Part of a small language model's weights: untied embeddings.
Each number is 500 + 40 x the weight over the matrix's rms, rounded and kept within 0 to 999. Layers, rows and columns count from 0. Numbers have three digits each.

# layer 3 MLP up, 3072x768, rms 0.0333, rows 1214-1354, columns 720-767
477477510499489480498498506513495495496528492516551509507523461487496490526493492493493506481525514454504495497507482509510495474488488503507488
472481491457482504499474523482488536505461467564536490508474489480498516510479459490449497429482492452496477501491516479508493486451481512469484
429513547524516557531399463488533509540564558479526512542461441518425480498505463396611486523484536490523541494461574474496520504489396519549470
430441529469427477438411550548496537524535426547534514477451482420464435540452505528478547448578544514481499442504606483487485496481502508441501
524438526524479506567436415438516567504506478588528552542585475523456550537451337426513475429508452470468539562494464504495486532503499481542528
492497481382482569477514533494485558527493470517474481617497506563393477458425509376563499458490528434443497489528476463566504430486467525542469
436526430498572500467487453507462550543494490519522585472454503552500515539534526480527544481465483496446457529510483455471498502408494553630530
441457471572507443465472487462509494472445502583500536449497472525510471454532462470468421476459499464475513467577567562518456466564487525430595
448438525487536507560479477516541611542464443508475540460469505517432438523493413470506437471472541468474450518580525547467528505511492436526399
430487427501442467514545486509481593488416502499513543523465488459486410491480426450523411361498434455507461532529476478550575499518452492551358
490512505482495511498487470499506509483500501518551498505511490494498502531501482505479494498492503457498493513483502474533478483509502494498506
436499487477499502500504502502486514499494468525496505500517504526485501540496493518505489485528546457500534515547465462534485515451482508488452
486505550451535537503525473498475512511533554513513564498490488529495606504535494519484471515505383506517455540473496461557584498468552543432498
479534493486454527446524469504500458558518452539553485528460517498514419512539469488510524521536458436488490521444498446489557404509514557484479
510427578523496504506435492534476502485494325588509550502620554506481426502563464407514422490513536464478548529562469483451447499502436438418446
419547506446472432462446533475484502502497539578497497503522508515476543507520479532541492488510439466460488516417519457578518532536503555532503
476489509474496538500507528460492506510487497526494511506506486512507495498509447484463483488539491485503513520504500495516501488504500489495484
496464440493473503537521505495584537461467515561461507458534549547445406567537518420491459510497510528491549562509484531491475467472467424476507
521502519456459525502537505518520425535533471541527572490553469494510514494495479400484433397507550403537530565553518455560571532521509479435493
479506470385568508476487448433575595535503466503645466452510541483541507499461547511522486531571501442466485461524479492511489527425489464517514
439502517528570476500557536510489435511444462570494447591508499529542502455542510504420461499487555360476483528485497561553463452475478542476475
489490498509505521494496497492498529500498476512496496494527496494508502503509481502491490461502504453509513497511510496517495489503504507491472
495497493490504493481502520494509490495494518538559494522519481492502496492522475486512502495504516434498550526507514481515484500445476486520525
470464474518507562500490512545543610528531470486542390434488542494455432525439450461527510524474469491469473456527502510531517500470444494467482
485454487476423465489526459541504510505488477531544443523403490516506551503492455474489499475572510502538469540474488471432464463513478448510528
507519426468424617494492492545454498566518482496539530543516534533464501545475445501506430544498539520480486506508480500574557516505389496541503
512431444447447436531466576498499499496517471493499500538500488424455470517479469518433497461459505465552500582461481528529485509549456446475386
404417523470522467561503488535486560474586435537652459438522421606447463551566461475417479482491490488475501612601494556482505476547458500453525
506486490511586451484441552501502441465525496512527522499441441517465536505490468559504492509532500511484560534527519531490503511424493450562425
499483499500531513511420467445522579503449450519595533427481497472497492539501559461497481552575433466513491538413475493490517531457453457506487
477465556445468472551480599468567550565503487541547475469559564479483495551522480464463556534594587494474487461460534517459486475491422512403545
511394566468540565533452555472511508523545461528540486402498429547548484475545452416404457479593443445508528552587494529487552525542491437543460
493489488474517502463496515510484503503488478516580512511522497505501529505515464461488501488513512461508491519508460514538505454487455489516484
363505518463565499508510482490445562507501449513571523570492485497423540513417489519520469466543441490501511525535554534599457499538486565479513
515507571495507476528415471491545547515504449507513522561482538525502545576537464498519476301487533462560561446374479414467438545484516498494420
454485489485476502563503490479430452528519481507552560593484458480524460508557441539499461389461509477534470532522522550518591477514492540445511
501490530487526526498497506511499513502483499503492501504497529501527509511498482478492478512507500494494516499526512509510512500485470515493500
433467457494508514522534477486504550577528491470514422441530491487571481570483480501533550529544519499539508507473569497477437471436472485439481
480514526480544519470448444495475436483476451493489531483464473551557473444495457386486418503504561412475490477489501527510484425527443494400549
487544586503460597659512428556456460548488456547481613544512493545543455504469473507473517476480549449525495558517533431505522490526453485400524
534485487396532496529543578491461522603477467556625461506466452517470471491560432387514454440503515472469463506508509521512525562511498531487479
471499501508515538458476483413499485515465437541549496484506436502502458515417365428551436520567542436516541464504517408534472529558416485489555
447415483457403589465453435480469549495535436458512405513463447501443499531484476482525509468501514484535445467537515524554513443449495455459507
506492590542457566460512519548459464523530481533554510521530480508559428526405501486504510471538576471479429493609486508555452586496475497401541
456505532490507509491482511525517532521471499516543514524508481506481507535523463474504502485489491455478499515515482458526501512495495495520474
420473531471541523482427471453522483554531421527631353455519475513462522511501461533531489430537538426456542467499565451569461499549520570480581
502523587587449561581508521560468507596459495513522529510528499473519553468522473494456472421584574485526469522595586514514500533507494545374462
439441481454484441494520465563433487584487449571571489473472456462470454529489489412555485543479540492557455523437656543537466505439517432443419
568523563435467437547486469473428551568524453522521438501532470481490428514443493517487519557584493473504493482475485508541599462533490452391541
492506535491495514528468498508494520529510470572550465506539500517477467523504442428500494477513469432490546512501449528511512440470458478527516
467455554398456487512513527573486606516507486495571454501505471539458535507500480425463455500517534509540531492494521526464510470418483524446514
485446501399413516556447464485440579540521515489518484540551529565446453492464475414471447499475466491541518508594491539559464513529410442420458
493478514494482524500487509521484511504524471530541492514508506526527500518501452478489493518502508468504507489503507497496477487486465506499495
445484545463463486503441537482466505495614464578563472503534441591485419512509541483404454523520473445608474545585468524481478513440515473503462
442447532459510512503509515515508531494495504524540480553504494532504514515533464482524450476504486407494493524512467471542500479474464524488468
466468527502472454514468506534501483483504496486521533532540476488408583484507433568468488445458482461517550589530387573607535568467520499418451
505502535496521516499496499480481536503473497530558511461515487484517499518481465490506505512497535489508523515479496517535479500502481504496501
460492558545569404477450452578496409481517486555513551531552486528488451499452536466538540461527500406519493526523456516589545542523480446499433
462483553495509475515500463527472512469503488540581517503492450507522525524519439503502502506522501434499519467504465483509482492495489532503491
485440590540465541492434462482496456503570470541746481455537552518534522491562416498470474424505528492518527493493448514531576482448469471524552
463485524443484526499512526494496522503491460547551513507509505494529497539502427504477499431505498450491507529508518505517490475484478502492495
454512570368445480510522549538435555483428440549694502512635491548448518517441441370426465541533425496464526436545491457645530447507416558467511
518507570509518552395446572498474498503435537537610472449576444494570536463493428498398491544566457463468535571571516493490513448540434431544468
491493514494499485498505507507493492497486489507551500499522489505507478503501473502489492500530490495528506526508498492511489501486499476487481
533469480520447440462370471460486613432540503553515575459619468556466486570483513439514537524418442440559550578463528529579499516496509501576488
442410555504570525495459536483538543561568506529519582438523443597499471504529510488437490526446455453485479609503459491545492529387488550472491
475496492410509476499488502535525598558514453512519441446469482511492505654477398446471497539477531472469490496546411539521482412512550569492554
497382506443535521566465505585498516394622471588494412462430449506504549439499423542434496517477546267596493458532567467669428518530482412544327
438492467488472473557475493494489492499487457524505483507455523543426486556475485472463470532552478539508500450495530523540531571462478412513538
528495511515551509484489600546526462499501457527535375471526499512433539566433457491462524526545480429551533494430450537583485454522441420359548
485480505472525496542551547500519467446527458522536510468460507461526491547509411493439487468485548490560530490485494510507459519516456526422494
420496485435545507518409486514494528506527492492615526489498490567502597477511487404542447494525504482486467477526467547529461539427488515472550
519500510495484566538480483524459574430458452518543477549499513537476504534508493465525507416554425444556484582503497442531450405509521546512502
380490489454479455461497664392500524541472506642498451460478569574458511509450453467532473438542518471478549539447496485503561450456478518514523
507470482472423535490488472497502555575521519516544466499528452548509558517532496405479449506474586499434459521547545504521485506465503467547483
449519491538504530517511523456420537527428482562469545559564572606489463536530469409477438523498498440482506456629545537553383477404450583407499
499484526503495495515478499516492514496485499535547495512529503497490499496496447517504493464521500484491505540500492508500495502516495498509486
482467478499491596542429544544565547497537566527489458547575491547463452505470381550542470449538479432572513508444501492557541415458478534506433
493507533457503513497488498497478531515488494528525501512504492475493496513503491501492500496494503464495483498531503526518510482505478504480489
433421493433536497574545567495493495510521470535495533541533429509443472499475433485449458495478426415595473569471526513544509509482468502455528
465559569541449418536468500499480538483577401510504446498555501512539510471516528492470523555478406460481496502499527472603508531525526474501483
467502479510473468522522460416422492459496417563459472476514652486438500508462390521513479517560572496447540485547580481518414454444509506578557
469474504466504543491455514517508571534521472530563524488512528551503507495519477430488493491558478470511483553513477474551498511438448506496481
471481518459535573466541545549489587433591483516617540495514533530510502523475398474484472585541512495491441531503487506506522531451429417485526
519509509465487551482492494537484512540490523556569509447488412498481521533460565454483477471438422463517576525526447499544496519419526493560427
423422516523416533448506490445446522534512521487539489492554456486545529526470483513495523463475526485528490512504485459528462508468487512531527
489487467505506610533496528465568484497517440517495532466483410530391477500464509491491491472451522436512505514597447487567535519592475526463452
511521465470470597462473545545350516505498564499564436509503546457443479501484496512481456497531537476543437505548508533531519606500522501405486
501511497422477531479391498476508547508524482511534472552450449491462571507478534511483473445478566505520507525488509569570477503513489500448348
543477559436442524534489461527483509657473470496557483585552482572474560495518480509463532527529497473505412505602515600619518509507478467500467
477448497489516542487492486505526535513479482522534483463499477514510434511495486492504497482480473431498502514507521489571505488501463530491496
412514480455464469528532480493471491473452432548521532468621518544518428459519430382460475483469484502427506563426504534515495487523500515597333
432483539510495561530522552555472472517467483518646548574494575556490494493483460518494511491533502419505476452569545540512497464487459401443478
486488536465492465503442541510483484497494479501468523502498525562532513526472574488491516389526476467483572435537492460547484521489432486487519
463543404470533525561431469550523524483463492540607375534482522565509509585479467460465504449459487491519505541510559527528468535455453518523442
452463549465456604510464528466439531489448433511590515487477469551559552470500453400478438522534514435598448525524434522619466519432489483493504
519502595461445486415517424520578480451474501502514488516544523487466518497478510465461508534453461452448483556470579520555483441535496549555478
508498576497451523505514445527435513533465527499460501575442498443486472491491480451543453494487459525538483577446494480466504476452488473497506
480482535442513483469423507519529479548473540476564515519486550547517448449519513497489473445521474496482429538562450547521548496516495460423521
468479478519466527504505518561476496489524431539513408437490484441498426486578434510509522434488544451443489510556511506552540530569510520529505
459495478500505544482548444465500496473477553535489457529540478557453538522439470547572467421526519457517528507430415532538404512389495536434561
488521471470585472555519503499551557481498484490566508500594473430494610410581514509482506558519405483539575455464474467540581498524500490553516
493449445427376469465458527528488493547535373498552453564537553458482523513553505504522469381530481493548532530527488486525501475492526459446558
491502563475477480508507451484448533469532471545511558405537412397464468545453514480485560432579539407453549534462494462579487541411518472448525
535427581486566449448501534409489516450530527532545508513613540503540432544473476457416478483491505500428420534514486492549554451441512410519456
472518519494508529472426538425478502481534528557506441461464468468463442535527555460501529510511436457477543503511494505575500526458491550534451
443518515424541448474522538509508496515503436616475525450458503474439485540532404472479506523498507463462525504585491500514487524511471493445477
434511542448504480551606508522520453524472587532478585490502493571458430512459408389449471453480543484489550613510551496441544530368484505458510
408482485471454503485511498587457466505519527554518483499476536582447457490472485552547481474476483450564540448506526502566494532511492479495533
511494529482469524436476491482505538466519454511556489530506508504532490526460477451453483453508506482513547545509486441551473510497479532494457
476438521449528572527482529474465502483496478542528524516533515543515506508527493537498485491505519424504511497500500511571488462496474504485463
447484537443507479438482566470455505535572476500528484512585511536551510533569448511520509493559476487521464466483476470456510495445525444570378
402507555553459568484486507534529496502486453560566509572501430499446552471473426497540503480531473460544491554485473488524514420462470466436553
468436566462507481488502506588526440553460444564523474492478543526442530505535410458462434447576447450550491493487498536522410494476430535541518
447473515471431492476483485470505513514412482555557527567541475483523524539535470519450451490486498414501507526497531500541492453455499492485472
531490463428402530474508543528506475543518472548557553459458569505555560549480404445485457474541534428473493554526471547500483434488472608492485
518528453453441532491498531489449486527488485473545557450495521526514576482549514549524418408428489462538520520525464495521499497435506545523446
449488484508490538488513527557476522535445458562543517530542452495484489551517357532512435443535495429504492552467470431525540477490452495490479
477504510462511436446471448539490611483506480503504506566488531512482468549517445537548491490476529499495465490471483482530437483489494508471473
499496534464499543505499495502473525496482461511500498510505493505519486503478466510490505472505500478503514528522478515526495486494464501476497
468394507468495542500547507460484504575570407539518517515582451558497518551590410433531457494457483448549512531527513469515476451420492487546500
416536514422441506476476432521440545535557459516542445516450461591544490543563514474528492509523417474474461551456564490479445559524481482453489
491502551482530518525511498516465544544526493527598440439428441558527573518537278428447434461470493471521432504443434538478501502521540511498497
480535505520484527472533486558451478495469471511516507530501462488461490462442541494493482515464552505540445525549464488539455536511539525439477
470578560474439475570425545601516542578477497519513504490481486494490577637450384521506391507561547432557525493468495439543534462440442503547484
526491503516450484502438578496538518528410433577544460599488457537524484512515506457558408556515488510483509586464543442528540442434471532491486
469534456524442526469494478527479517532461485510535524490481535566473450518531473549528502425501505491515505466521476496484462495581499560486551
477516516495530505431455530572474539438547491533519437549536509496462494527557439517454431456516558492469511473485451502533457502423483445528461
513488503473540493515532528493539497512467500550536450520481484491479460507470447512494506438483496409496549549535505473528446455487497482465494
458519495460530512477472482510566537469493487511493476490546463507550556538495501491460410383546521454451526495492499461501496358480420550463570
501504507490470513487503505515500533500517477501523506507500503495488492497511454484492502523522466475499488541502504507513513491482461500511469
435507500495494547495486495497497501496493459516549467517503515504517529532536448488472467503504483464504511508479504480545463492477444484509491
444434483517437544535481495469432459497439444501527425496495494566465496470467466541501502494435425480457453480491499531514494488520518521491523
514499558481421538497489545508507541490528439543550474532509478528531511538489499493480491472499508434525503495537513468555504498495476521466472
549490520486464525557507463490517573529519465513517486575535455531462527561465507447483502455474467501486482542485455556503499553452469430488397
516493519458519504499491493498508518492491458505543512499526490496496510546481515487493497498510477477484505526508489491510490496472472503523463
428440492488448565423502525464458565462526504547511455519479461522554512530520447454529507467531533443519462543506467499541498485487464500403453
501500483420489482511474494434492517440465517500498528504464439468469502517471469431472492466442442432458529431401478515510480486526478468461409
492522471522554514457534480494489550487473538498510458553449522506543483536453503482499503508510559494473455470554537500486468437508484471465469
504499544482544426407510576522490623500547456540514490532579500593476466522463514469432490549470481530440525517535527509517543539519502385525469
473404553473592522469520526512498441482494496509513564484436536456486497500473435491517548468546412389503570592525468493503463529486512522433489
# layer 3 MLP down (transposed), 3072x768, rms 0.0297, rows 1214-1354, columns 720-767
501517507502499502503499505498507507494481478509494498510517507520505512510488482488494510496499490514508510495501506509501504499504511499495489
483500491526516496490501510494519492518495485498512526520484511467533547503461490503476526481500513492509471501495521522544503501476525485547513
445533517511401468533499502483479438479513591544494414587421436554490531459569506485519536477488523431504457591558495468543493439531485489480522
477546524439414569488502554540508515479411492475543496462488490481512521446539445492532510481521411525522458410514573469478536533432504475488523
512503512532375488484551411361490488459533511532485559462508589540512504501517521525555446492547476440502570506472438447501427440442538514490606
472561442461573498492491611474502467497511533499512463486450517695515539496589499379486486492532516567521553549549560460495566467548499499486528
476482464508512544460457491508500483599486623457511561593463445530466571592475529532462535517526482393394430460533515480553525525512547494519466
513550577551523502491495552517512488486467494470521523499441493502493589453504539509408495550546463512483492473478509462520548483448442521421483
542519445533522474561561486526486496535512502494498467466494559483512461596485521483473407507392489473530472453490515487452518444528558539467513
517488553478482495467471532502412501465511570421538534520449515463562528561479460431584528481473522520590489524507473415411521530532387451567524
496494505502505491508513499494479495497495498499513498505503510503496500513496485496500501501494503495499486496520501502498496506500484498508504
451502499527492463478526513507486497465507523497482480508483455521496508499484497504476499495508525514473506496504492520509498526511470510504510
505532465472482479471479552487461504518519512506587514505522515509432506427493520535470502601477489484457507521507530435461498456510508558524437
498547558484515477530533522468477457502503496420461544478452518523537472491571553506520425514470457490496448539530505540454524479475467581481508
532506538522469506460563468490453525528513489450508498520526504537477504434526517478522461534528488571497492543507475517556487537420533478486493
487484460510585533514509525434522493501542457488560473484462519517462533491553533550433468499401580430526473553440488576554572480505546559414492
493495506498521491494492510507507528514509502513514485506498524476514497509503498507531521487500497507500503468482492524498501487511490499471498
491533484575477516505463487484498472492476484498469488467575516475499593517504472481500615474547482498555481510530488545430512466516543426467515
465501460487499459557489428494474439544528561523534460482509496498493590450433453450510539434526449574491508543541566534588612464446479493547482
538563507422456496490550426362451494509513480442490454465460484442561471422601428511503489442501499462532521616442438510522537500513578432507472
412456518575445542500480488477482516605531447455571506512500495521524523580452499605552460539520555530499527496537540481512474408606487552473580
510503496499497502507505485498491487503500488501498510501500498503496499505500502495488501499495500499507500500500497511516499501498495504501499
531503526543482524505495508500520513516479500501488510521510497501496512514503476486484500501510495502489485489511525506468508496482498502481504
456455553576535508446491573468586554575500529497557499477403541473438532473440455543465647517533559480513492478544460551467567532525429566449491
482649526459470452472470522641604532484497476542494565533411532404509501482533462535452627529583436445573446555571382469528578522454488495473501
494531525545503500459481529561536569506445481522458469523550516461517539504550509503444478538471481486562448439433501488534465514502462459475440
455481474517493481544510464515548467501479490488476569522524478519466538522480566468484564488546526504474484510501486502514498507530536479475485
460345526452501452493480488477493512501564433447473470452436391570464478505500506472586547517523562587502511531535589604395479478566424600489525
414489496489440575570549545517515406514567519507542480528497468500519514483451471480589466532566554535505543478508530477495494532461444475462553
401519550542490556503458493420479523471518483537497461507367503499498507508569543512545502519542548562513481443459493457472437497413445434478474
516506535510422512505434556546461510525501468484502446565480593520533504558542549537516481505511566525481446530509571510476490532493538497507490
547544587489498453564459476481524498465474472487422559519477514522503497512492507572494598498486535472451519530525507536528493533503511507518540
520482539508523498507519518522468501494453492502517489481506540498497504502500511492528532509511516470524506506468460495486472460501519498452517
420512456524566511457537444528412532487480509498540501478405569534484481431472498529520523460511464445492466535529388529496542480526504422513515
499590600559462433503472471517555618597431470550641466465594525496416602450548506613536458374447425527576465464461523491438402459533523541480544
526518485489494463534486558454523487452415437528453513512511526505561455486438499543409521484578525511519526544479547461411506507464533484532513
501509489510505500471503507501501499499467496515511497513506480502496499494493493523512492502498518498480506504509498493502466495507502496507500
546523468511443487561460469528502517489502498471481521498554512529471470429518486517540461513525510459527527514486529439501465458604512467558452
575415457493605450476497452498476452530507441462537489479463515455516582495424521487483509501455524443528484508410428452555478344497528494408475
489489542472514518502481529479470455492463507501516459497546535496573518417512463553495645563465477497456541515546460439423423497505520541515487
598547454441525440528509487466550454465515479472470605518449431581477424419528462389526515486454439525451444482481483485514491489512463565458508
546513458520472562448460461470470527359366526459540565529472538371520517498416505643527460476534578496456562484509526447493501540438506468560583
454384533539517473497481505542505491552494459511454561545529466475468439487452497475455522486482477518592487478462516432533484501492526476446427
481478611465465569511549540537511497433569532483476514473517453515564509442380555489463475494508509496520392503607453588580434555502450504401523
545513497472496498498508499538510481540507493511493462492514521489503490510492497494499480513530477562496511514485507527487491523498472501491507
478473520434463473619447494431492497536485482408623556513487436528475562565488501518598482466479592572454445520435501579530518553549434544490640
562607499399562523500438506522515532482525508442490575515509522497511437543558557436491495571471475531493506565543467496437542456567438521525485
516475471492495599558514529506454483553552595505508487561450402598470428562529496377564552485445627564563508527531484613554530597483458520462480
508483560528462488560452550507507504563469481525521479518479505505534561550475474526466481532428467505467442496617511488558512454511478520521577
471520476539465550493464497498478464506536488493486460503516508504512533528489487527499576497467540537536487519531461500520481564535481518504494
541526494495445542556487526542492514542490402445516460497499551474531551470550516530498498500529552501463565418522538563519475520464480512507484
489455557494482576495470508474486555600486556500460480514476516484520529423457456504511476576547551524505494523578491521522453528555422522505444
492496486499502484503518483494493501511518501509504505504506520503500497506490506511514504514500501506495521516515505515496503496498491508505500
495486491507443530509467536540446556459542497523484472600492473507508512543473514457507473530512536450546517457565478541498401568520419520560461
522507484489548529475539494498477519450490490509509557470509546507525451443495518496486494549426489493472517487530489518467518522467475456477475
498618537572468483549568456552480540495554508455507528526556493510501554468428454543484492513499487457437414501585465542517513563509409447437495
509511489495496494493489512498486503474483504493510486503504500527503493483498508501502525507519501492504497478494482491497502487509494513505499
553548472465516476495492566529524476559532571537491480530472519488526485526374443488492469540516567462550498594438491501511524593487422511473476
484503519499509467524512514493483471470480502508506503499497480512542461508507521474506505537545526506497485486497455511474503512497490465463490
506507482619402468545519375425548498547530551473524418529424508512626489457470571493476508487464537550407488624609424481529486571495586529531442
503522493500505502513507496496501509510485488497504487504486515502494510513507546478484516524512511501476466483479496494477520489492521501542491
517560516531363572485562581547452503469485455444449497419604535461444517553504545548473424504454515460518399506538471571561443519486486532509428
445595471516506555411475507473457461525527552461509445510555493513594476512462525458513421477574484464422504518524539520555442541539486472509441
497501492493506497506499504505492497512485500502500500497506497491501513493508505497511497511510497509487516502492499493490489519497495488496487
454530483513445520544510433478485505508492367491597469490541511451476547566499524504520491492459478383511470577419534497527432463501486576438527
580473468590464572472484579535457561522520531498538543460525587417490544503489483498515527452422454486514381496489492583490431516426463577498503
459450441499500485545382505481537513454557389485518563504487523536487538486527532523543511524538531479528464541474471546537562521504573540468551
381505512526606483444435510499360516426702565547439528429380518505640484490472498604446509578489528564540517477517655464434488595401538461621420
473493579485492472543476453528560496489544521597531407529537505511518555526447445451508432495492525541543527476500525571518426444522522446482572
442456535538493558449495525470582522471467474491545533477563447457499489480527531488515471536382468480533540438464508471497433494525478455476513
484542490495504482492473489529531565540487536509470445566518457492451458404478551477511538530509442519508517525511534488518551480502569522513483
394530517461474558530511488529525492476570556502533459533568469498474573492476432526514519442540450506489554512479497464512496481482453533519522
509521459499585485504558586460454517480495509465493474478475462520521562449518523511517481449532517530479515554546515566549498546520484511562571
450462579500485592536544489485460510484565528498583431435484438546516507477512456483506540461502479477485435446466472509586485573447423455479504
505535477550519475520452538565483513491509512545553594452529460460478514520463454505497497562534502536583495430515515495528511457514471551451502
470536500504588552547437459472451575501512520520541480483521482502485456529537522394437426456490502523459518479493456572462511466509463497496471
482510484484494519498491494493516526494504506502491493519498532474510497494490495509496510491500492510490518503509502486481512500508507475492499
472531467523536446453497587480510519459490362595469524549544455427504492476512510513478518477603502470439517480398540558450476429478497494411514
507474524518501528500479501536497549521503497513501493465529490481506500518469495491500497497508493498471490502523505496489510481491503497495508
526439492563544535553502499449493558498547543527470399536549466590541532467448525514561528533536546466516506496489474577435465582514526509445577
468502552420543540531530473592492441475540494503518492450535481547516472507524526559475559532520486427466489546534507490456444412370520547535471
519525495501482501499545526487498526467509491558464531527521537465517493480482456461480507501528630428480531469566533464519452445475430489498546
512506496494505481496533486509460486503473492497502499537540509551490548497511493488482496472508454520472499504478532537522512499483512522495503
415511542436499455559504431534552530546501566443598444518469468444462494437533487538429518467533487487563437508386458499394514538525432496467554
586541502579490493454525532520516498577471477481528508474471540528547556458515386468463482560518508521415499455492440487513495483527495471531516
467508416519465519496519460516598506542471528536547463568482473571545520498499519494512446536501490547560523483460598586518472445479488512428478
549551494461453504528502575534585443476492530489474536549538522508550536508476508406538533481497424469511426526546485591564473466462494516525436
502508481570478559452520467506432558500444537520565469505463571513526563575552473491484474528535512428510515537472511545506477532504530482478517
464442453544467546574558521421599473546473567526458506534443436509437481441478545441573513551395481574528586465498567500447413433424550511455400
504587490522544475485544518518551577493458679448417476519487590503562514473537469597639483528504619491518522496507524467490562446475556565506498
507501505497488499487486505485473493519488556481502497504516496483527504501539491491464503500532498514520513507531496503465500525532438479509497
507466518512459506489471488489504548532483445513461510499475420513523519490493495525498456481503509566466521488495502482530499545532561474512435
424453475513532593492428589365510496464476488499487515510491413409492420497512538584487494523422581459440558453393420400477489447518451438517540
480546504470490451510497563509512536507518514484474490424470488492523390500505539496533516485528484499510458533530481452478477551511456471471531
484463436437541515536501484521432522415395437496466573478615512519550412426501536622384477452485499545488459562543555561489490464516487504541534
409554511518455561591504527531461491455514468460506478488428416555493493464553555495572538466478562474502484500600483503616502465363515511509519
461507477475523561396488488480512430440538489406460558446453502481507518491521465490507568520462474446564522484482507540506496514574598488373527
505464495528524478495442524524528493458476482508533487467527535516502515491531521498473522463515492475518491468558494521556485513522516540531473
484521533433517479520560501553593540432475509510485484556530558529498551410526502586467493502554488491451386495532506469496479508467476497503566
508500494560553533498533521493383484501549512501483532526469481558493602516564515495511551481476512487490517534526533492500448547500525460488539
447550418477507421437521561490524589403529570488458490496453416486577459419525519530522465565503574550593482476460487519450470561523574504494489
410555576473479430487543498541488425430531459527486562516482505438416489520446454489518565530502484542488523451575445466543526511535472549470468
436463568498493451504497550553537545468522506502449479453492487561465526445448568483403558561543480555558507543599462488501455449481432511512496
372503533480562479525492555475503529502509468607490424483469453431464443497423484552515512518455442519455530531448500557571425496441545404455459
533567571453532478469461501463455512486464519462490548569481538448466495418473534473459405418372519484508474450516478525507499421484483543551491
569536545455488510477517469467475534607503564472511494480429493510424574489585402512529545510467531515445525469416540488567521534518505456448548
452558498455468565493480507506512527494524457576554508495540531508622416500520440528459512524439520432506522465494391612470550477521507492441508
499534510471463493520577471520496442512629472495512512559482564570479517486419532520548453504471437479486502520419501507382494505565530485507460
492535519581500484506533586555552499449551403517441516561447537561527500401477596500524502567519443424534427497456467457545412507506517527512524
504526477518530497464545540469486492487487510528452486507496513550572520537458487503515463456483446484490484483510506512517539529496526513503490
528522554500494483508497449535525455486471519486491495524517560504531500481474551523497518477503497502540501513518459520467463472500555452587493
547495447480483498477497501487549506428506459510530508534455462466551403524510518493528524457452503408531488523493529520490524460476487604488483
564491511520516506362505483528423545528544509527537457515495460470534466421471464467482505507447551506520573465502515449550563428467484497483492
584514548470536496398573507514555519572456459477502506437422514437521477495470489517488572527449518561493522459471499508473487549509537493485460
479489486487471522475540509481434498470512528502499467485482454491556472490548503503479496486473495481494505477560549486456491489527507510538484
430500475514473462471547573538537488480502522464453437477473516434518484481549546494535453486525516489502449403512507449470472475541541446478437
545490464551462495466528507578476490515435475446469508474477469387503521436483452560420527488511501513515515478517500488534475492551471498511522
549429526480603461485480497482451437483519489525465447476523486498554452546510427481465461497509460448537489442464505483486453528442521482473532
588505510544510521432471473494465479493552504494460483473616507508558605511435443531482491454465500515494461471534465514563524421512493547498502
526497489497521503503515503506525482517500524484491468495493505497527497501496528494474501523501508495503506502503528492472500471468514505500501
601472446567505525578487454482481522515536540484408566540554442466575487495535485494539483579503435447542484448458507466492363569511532548496449
549450532520537470482439496405590541485502523465486585487573550504517504476530505478406478465510478468501422513552555584456527529591572473516521
544520538465522472457507420532482517524513526470505479496493483476525493505493568473440497439498556566486456489469487556492478466513425500502478
538485476471534430490493513466460551506539526497514461448499523488536457547550452489452529491498563527474545471572531497463509480455478524564501
576431452560467476608439557556488551494428454502556549477439493430443561533480517530553518576508604542378443504552403503521480510509485575489510
488508500501550434500459459459423467537484543479513430556525605603463576485576503520496423498540597543513493482390492464530469566525477421508484
618492511557496460501461534595461517533547547511457517457494535603462538516555495545426570496438532456525446569589532560442531502411459481456499
538438499474402511510499452470475470468404528528428529447592467488545512508532521483569487540493518508466515484551493535534506444462469517512490
522513465471542480454477496514500525519498511505547490524501514465478447492514464518541496492484459540513512497525508538491527542526463503502504
523508551427486521532503527523503443509478532517584523483464478446506476513551477492461476516496556537490545523455513499546496458535520503484529
523500523490517487495501513477507529466474495477495522503519484497494484501509509513495507501502500491500502487507486505498510498498505504481497
485444484476487456495504503530532514489501496532515520480547505494517552505573462511471503483507459493506503469513487513479516497477486474502519
518523473516492437448449467550527545513488488528460484536490506514470485508473492477501481523524500594505542475494530448523527532468409488514537
402486453511458520501493499533504537533473498469507507516525552425531527476542482469495523520553470509457474576548456486482522484477516428480513
450545536477466476519544540535503428516528506495521463588519606502535539504460472527530532476523527523496552567482458563489452453572464512461502
503510455534493497536485479508492489525501539507495494476489492496507499490484487502476490471514524496502515498501490505489506508500495492498498
475515464578507453496460448496452534529520543564538519479468561470518464496480458470568556505529503543544531508478486426509488503456544474468495
502515566383563413518507509467541494505393516392576496445536487481521475551503463496511483462496531553510501545493493515492525378485503493500440
443484519522592457585475392508509506504447508450520516488501541628466496490513552516499526483533487551592494554438516496572456524547514492446504
491466505493530517475478520526466543450445443480502434456598527527500504492469561518460467549526517525531542511516462475547516455560547462516546
439491469431509589534466614496505481517527477615511487464512490511477448407477499490480491553439447497580444521460513480485492477520605545537510